Weights of a small transformer language model: RMSNorm before each block, rotary positions.
Each number is 128 + 32 x the weight over its row's rms, rounded and kept within 0 to 255. Layers, rows and columns count from 0. Numbers have three digits each. The size before them is the row's rms in percent of the matrix's.

# down: layer 2 MLP down (transposed), 768x128, rms 0.13, rows 254-278, columns 0-127
# up: layer 2 MLP up, 768x128, rms 0.131, rows 255-278, columns 0-127
down254 105:117154149145116164113093131169085221136154111139063067187126114118083135177078105122144099144114129135126130103182097085119143108086115135152168087058158134134132129153121149128100088148140140172156155111150127104115118135127131068122116147125106165102085128114059149167137198166129155119148157196122107126067104159125104160114131081129064177166113178079115159168053109104128093131077
up255 073:121137135148143087116157142168186134186155160105123189138179108079167118165159115109114083119114097123131101147095134059141125168147110111094086136082125176154062145081126094134163134079129186155162144137123182191140131091072151117119059154061126160152164128214179178107157119130174078072200128117130112136142113162146117145111118162111155151136173097125112080130137136131125105141112
down255 074:084083117098156120137109120116123131118124095125068098161151182088182074150172180114153124164185080139136067146166098104126145175172140158125137093123133156087173067139100127133105169120109135126109052142129139179080127157062105093127136136071120102135202177124145108128131080119149083108083158119095151168163125143126110101099173076069099158154138090059115112150138150152180125108134
up256 096:163115109177144139130131144177170080055149126151087129100070184129132080144105106098124166186129091099085136078154131153121086075104114147114162118136131208081125152180121149113143165138080166115144088084140101135152149134109148137051175081134146109145076115119114137151175157109152137102135151107107104120173186099136117102074127175076102123123121131077083075154141136176078123160074
down256 109:108088157159131091111142102099191129139145094135078129082166072138097116116150177149157169163143116097113123145116142123181147124117105189000105128090143153089100183099107212153108192113136123110110099108139106162073140153159146130154112181148183138104104060170167093137141104095154144116116148093101080150161082085081142166137155112125151146112090096167115135132126123106148085128148
up257 103:131101154150098095149217111114094090149168120174164149163153100123131183118124122048044206173108123095103091129064134133111155124138139168148082153155139072142159147104119131129102109096130053168126093139131117141132140123162094153124180136133152112097145124095221142111115140114144170149166077105113126094086116151101072127089084112092137093144164159183127125121141182141164126164107
down257 104:135140122109183142135081131129117148158167119138135141081111105103125136154072099173142141128114134118163165135122117127128102118137081103082151096146184201127118120126107118028138057187110206166171215154166121077109125166099129159166097064108125123147095118106143126108179119172099100140133084127086140143165142126168136133167133088123093120135077094119075113137153040100149110142167
up258 116:120161137142064123176069145131164147136162140149129114146125169176175134227154166111122145101181151072133077073135135121104127098109100102115105107117097121069095156125101167141105110163121161179112118106154141158121095171137132128116090140199069136134137182147156160179185105123141111132116198123139127132146107133092145151110092068086127081094138181182155122093142145097173185173093
down258 098:120091148153104107078096112136105191155156119074101153079153108082086141138151151164123121145073146105102147127143098085154088103126172146128097161136218143139148127127113098161127119120144164068178185155099122102106176080094152083148146130092153127087136120089091132107136124148112114161121144094151077135106165134132130111081115119068065135188118047130138154182113186205081109109166
up259 107:078193124114121124127129121092180137161218103120145086147108160163123129121144091152113146155110120096117044163125142199111133129146130078130106142114165143115088115155128147149086188143088100110134147109106131174106070172173118124127118130080194136194111135124139154139072156194137120149182082083115154126135188169158069108118112101117076082067126115086115157167101077127137107140113
down259 104:175172046128121146081139104156080128079127170109074097140123102110159114108057131131100064111145173116145081125144124112105180138116100166164149144110124108112175181112088105101183089107096152185176113109134144133133103156160150134129151165110083093137163101111126136140106169067111110103109084187110083124076153078138180147087117124127142129209155115131097105161109163060094179133117
up260 104:123150092102132132112143119128175167125134128188213190120128175181198117086121115146084164210126107138104180107138094088103144202131125138150137098170166110122134141117168126132148142125130140141210110152107122178126150131148064144202154156130125092104136097136121095142110171147102086128133174108181155121166132149122111165153046162118136160105077156133103104143110069114064136135098
down260 105:113091106162132114113076099120110142110172127121115136187158119186130124152139166107105129138094144072160159094210076164165133117148090089098103148140156163094103156100099101135110166093120137081159109178162078161145108130112137152091158124110136180121139139170129127103140131155134120132137128196154151099158181171016165119179092089092168147118120083180107164149127109102105077197172
up261 078:120150124110084144150088152100122086133095103121166176165089153113120115157071144200128141149103159153132091163087102107158123183140150151087083150172136128164080167120109095144141127094179128102162140137088193145118122164150135130171162135132121136115143122182100129155096120171070168111155150042122130118140210080099151098176094126126072120126124120097153135142167197125167104063054
down261 085:106130111144118100090083146158135126126158098108121118149091109136083149160145169096120118080125136064141071131062130181172146138134149163133112148187093132140119124139081117085124067132146078161096090132110111090139092128091076151110175093100072141070151219113117143059173166150093158071127099128160165111081153080156119084124106134160150160112089113111092142158095177183129158084145
up262 100:099118094118146124175090035114143177143129116172099133119136155127176136133083123087131130143184190125133114123163128167210144214127173102120129140113140126173120082104102158108124108155147095156160189106099114135181176082205152173121080150138102121130137166114065144094107224164165151161145103176116108134111169155132109097118104122093141132166161159149127125135120132085146113120168
down262 104:143064148081118116125166193156062148152141127174121139141101150140108124109117111184123030094121161027089144158130148127109167086128160139144109146113128072082063144146111129080176110147085181145105141162132124109086125118132140122162226122083057165113102164109146083070126112143130083146121127090141161082114107146126117132092128114139136162150143101143130092138176109132129115093166
up263 108:152196141110120143138113023136141133137153146133137112143149165095068085081105104111107140093135242130164150083146167177153154129117102124222109116134109145103134092161049104121104140134102119080158133151127161147169200131130087125168093134148128162094156114136160177119149146125127082143128147120057105138134145142139085103116106142151130157100125124156064076167168104126120104176128
down263 111:126169119125057099163080163115109126127094107107072139128101129112200140142132163143132147102108056102127165113137198146123134146137148142143066112183179106102114142104149128093138149065105142143117162135119101102092066090209122134098082149125125166167101193119135115139157120139124139115166137213119120152089111132169123142164117095191133153156165111144139181181094142119145049072163
up264 097:109129163153131118092161082082096117115133084097137142122148159138123162146140125120130122122150089181178111175122173097129102167104155148156186123101084120132093176057075069098115102155168117170153179150165141138132133140170142165148086147148153200150141095142150123076111207161104105153143122095200160129107136109068108119091116153151150176080163183141165139133123109165160102076202
down264 109:149172167121129103114112088189084099133168106120087172110125152114109089099134162057112162117198127197142112118151175131104111104147079146101150179134130108158148127160141189141146143185060099130137147119103166149150103104124158106132120143124159119148097107119088184133091105061134146083099147108090175156138096123136086142110170147130053097134073114111171205111157155170053115163123
up265 108:139150088120097093135119158093121134104103100096100137137099158153126132167092124137152139116138145139144089132080150155201180097107083081148127174097186132158114148171130145094172122070130162114128111138065126136107075131161135151069246108154047106154153134124114119136114170145116104102162121138109038141155128109142113135165109155202116078064114107165157125135171179122157126132086
down265 103:155142102083124108063126104168077090128107107194157119154088100101152083165129128170093167161124113161105145140097107154065148100138122173174163172134123130187119142171117163076033135154161125157083110062137140149112158128146138131123080117112136094129135134178118140125139117128116106137144073183126134124094107150090143118052057156140110101120107147123106076091078113146121142033165
up266 096:147058121151131200140145090156103210130156145124147180144114157144151149122108068091096165124076156067156134109135114163051138156114112081121149181130166105112084142089108133141133140117090100097142159120113118178144071152126123124117110116096112121102079063185136166159081063145153086128135157119131138170148115077147081145198065087188152089136117160129104108154094146120144108106117
down266 102:142157131098149045074109155112111105086122143182110085048183114075122105150110142138138120153112166123133123202099141121173149093118108130177117090110136116121167134166160121176124120131167151122172086149204156086093172136119117150134169137184125088102118130105064139119118139198128193148143093162120135171105084147080136142096163139136137161130159121095115165091093133071081153177176
up267 105:122073167103125149139191033118100130128160142145110121140117128094129136145154135138170163077145134123191074162095127130127134089160103133176138110111084135046127132082122194126103075154143121124098134123054098115096118144129096146084139111170184112132153140096104087180151086052129119103113077132141146070110112137165095145142127071096194134147130056150128137135112154084135162174163
down267 093:124179089136096112099113149132142059119070085151154108153155150141082120134117097138088102136140122137081179098163126149135152096143154111109113150128169182165156111164181125130132151081161134146134159181125155161164103067200164155161122116129109161153130135171141187093132132216123160213151156111138135164166156146106131042102122192082101116093157129107152101062084120150105143109128
up268 109:031134054130162112161038095107117119170105198177151102103173086134148115113135120125121182124138109101166083172159144102107104116150178038168085176069142108125150149095172109115130094177092170092090151132148129138141143107178210084127102153126147091149130122150118104184083172139121168136141129139163148108124098120128146094119141129139110170122107150130138149152107132098115149175126
down268 094:140172221102079164093130171134157090091158136182127052109150112055126098155104123096107090119101116141131138102113167132092090116136056125108136068145145171114176106130119130173098178151158112147119154086126140131146142129056089116123079157173130094084115129144114083168174120088128083134108063145056151158109161114079115117134149098138100091138114182143139120125104082144103184111153
up269 100:117144132111135119141114133153175101158155139110128155100141111169147139081034148177113130087120169104111078165055099153138121155156111077074140120097122137074116130139088152133110150165160096120222121135080194139102161112148100146087095116106112160149148155097147192112111106162103107165096198145185074105128124154192115130159091121142157174199152117092144095171104117137156138101096
down269 106:126078155145113181109112070164131113140073133132189132122134115107111084099092113071131123142133123170116171155157183129138167191105155118133073111153102122138140134118135156127101147136133133145144142137153092093167119184069161124079097162100131077124121137143112086095147115172194166164126133079123124207150132139037100169119164166116119132115135144177196139103139073125089191205157
up270 101:094125151127118095163142133147135122075086147130143139228135140104070168146101100169174137147071157083105110110105141138138115099166129152174155111175142102092103157166181138141094131115182130149121103033114140131106148160179062121072168106109129120101173054108111092155121106141139154093098093131130107097153133116090095095170167159158118098125119119120064071069146180144088136161116
down270 100:120126134094136148139081102142132125129161134106135110110103190180121075092127134083074145131142164155098168123148097134120162127107096081063121090190068071153136115158168124091135143178120192066113180126162126135087069096158139140154107117115164107154088174128148142112136071123116179121133176119123158079127130140121119111124157042139135130132034167163168176105138105083168080101134
up271 094:108108151084156116100134097128085157137108118148099128147106132121185129085086095129051109150166162130122116125156148147083088103101163166096088110131081157133161091076150156156141172104148097073133095132136120194157135092167161122181116134127107131098180235082128131108099162134107130153148102129091119108105146172164113096124045101139138189165110139190053085142133151116128137140191
down271 102:135125127145183134128148142153130089120151057134155155111165202167169138109119108144104202110107135173148106119121035165144170172180147130155121108167123107124124159111084137081102116117132112125017133101113107118150149139128128145185153142134078147143117110137117147129093151089190086123132070127121082092055101129177152162071152141058161067143126133146076136121118152119108116102100
up272 082:179088116144109151068146101081078107123152096144154076119080158163142154084142158108159143116132061136111146057172116069135142141128123111171159144054125123122114114113111083114147123094145122201104117178107144189120100084116178117127116119122076123225084099136128103137132129167075144111158137157088144102151149126103090230140084118120101115115108135138162140110149125112104120203156
down272 087:145115165124102159158136129097127152132147152105166131123195178133154131126132119178180118099128097143131061144161083124139066130118204141120103195113081088073103104090108071131174125109082161149120178140152093078144159122166151203084123121065061154110107073088105108141092110112149168117093150133105037086068096135078149134126093132147147115154113131151122175143130114117137127148129
up273 079:117146114186129151148091160179169143164132087127122138104097106091135166149175126130178145134089171208059071099154150160150129149169121137143128145108159078149190158154134121188133114099182166136110199164166055151167132119135030124175126147090110090100150107129132165157132166117129153132188181067132119173135153135086142132120113113158160159117123124158160133115123144111134170157169
down273 083:167126128129156148150173133102126072146101149054176125078117174080118134097160109124137075096134125162133103139122106123102142135033100097112150180142138131120084162096123168050098172133066134105158101142102158182114124137184159156077126119142158159207085106081106100090133069118132120136126075140103139125103127071090112123164122154131184158104143153088118130128079112107159091185170
up274 095:109105114087122164131161048156174180091111188191149130099134176092107148137117119076157144184151090062109058156115150108133141152072140169064078087171129133143127165089110130115141143086111161151140098147114109153134102072132130149118144087142093111126154131205134127137123127164125118106158043133101114165131213132106128053120114118091088098087146109172148129157138152137126130145145
down274 098:142128162118098137132103196168038130067114130091177101126101172092155159150100151210108157095141155147097137159150089131230091104176120140132121138075104141136116147131165133148127129124120120172116102125148103142114106161144129193140131087078132113129131076119108129149131107137131072100157117170118105122085100119130120140108042118197088116148074139140112126208168127131139182189148
up275 118:131185118153139169176082136120169131094089151104102161131056108136129138128175215158116127126141143121104155196123054117114101168174114148123155092119139124158064125137108125170092144146129175141120168124068179080038140158159131150101149120119128120138088149089145139120125180103042118182134092154195113119125185148139102102126113119156121089122120163087133122123144084102067137164148
down275 105:191133084105129117146154118092105114102131103097087074058215120097168075133081130124065122143132095161081148176133191194141157176115089094090136120175114125119141160190134114145130089129130128140135103142092150170153132093107150172116079100094157155163094132113109165177156144166132072112041132164146176109118142096161101152113116172146146098130131181154185135117099154111149132110145
up276 097:089125125099163096086168121119131079137158145091101185114111185085122139171094169123104145167200169184076154185052188086142136107111164138148150095139148123145172125059130099139123123090158155126150140126142150107149154106128137117089068166077151141081130117123171112186155112164106175094079125153154104115143142171143118165110087111071149167070142175131087136174146127122170130163162
down276 102:115111140143109136114140141154107127119159125181144135086172126128161131118131096076139114148169125084053111171153098093117095153136156082051136115147133119108091132153115138104089120109135086157150057154083126147160144130107147119164194099196131145137132065140109102177094127123189006155109124070127127201147112135086132112140066142138113200113183169106114112115103121136167158131139
up277 108:119145034182133133071099050123077179134128104170160161089149140130162091098169035121061120154135108091154066126106164129093128163118179124100116110161132112128132060161104134078099156222097167108078127118130084169108104129156091157173066140123168124137134099141163148101081132125129124083113099128081123128129162157125132133098129118138138143146161129112151137146100161131158154137164
down277 109:078141125135132079166131099070180134094158145120148104124120096177112135137098160104148068122137192186178134096103116104136142088160196153163173168108126062133120083105074104108123111094147091068119112176104158117066118105128128103116161136096084126178107115111046133087108136142174143168121148093100149065149152199134104130120121177127114120130151115095077135112134046087125118112137
up278 104:139092082098134105119170169101100145181136150138148128146108146183059097123103165126078132123124180126131136109147155182166186166134154065112182168095112158134071086070124113172079198125115163089114113116109170133130080122126156082174104127121143166124090125147180102073141133172143152125149120105171069058082102103132100123141092161092128121043116126104104100116095132100113135150090
down278 108:202099154127155103149099149117083082116135115145121103147151118081134134090115153142182130102118101126102104122157157155153074140175187180114110158171071178173177107173141150184133099162146138131152100166130147206094135157145096165129144118109156085126102144101178169159083143170156146159142134083083187126092140193168140156088105156131115157153046174100087098157140089133084123119142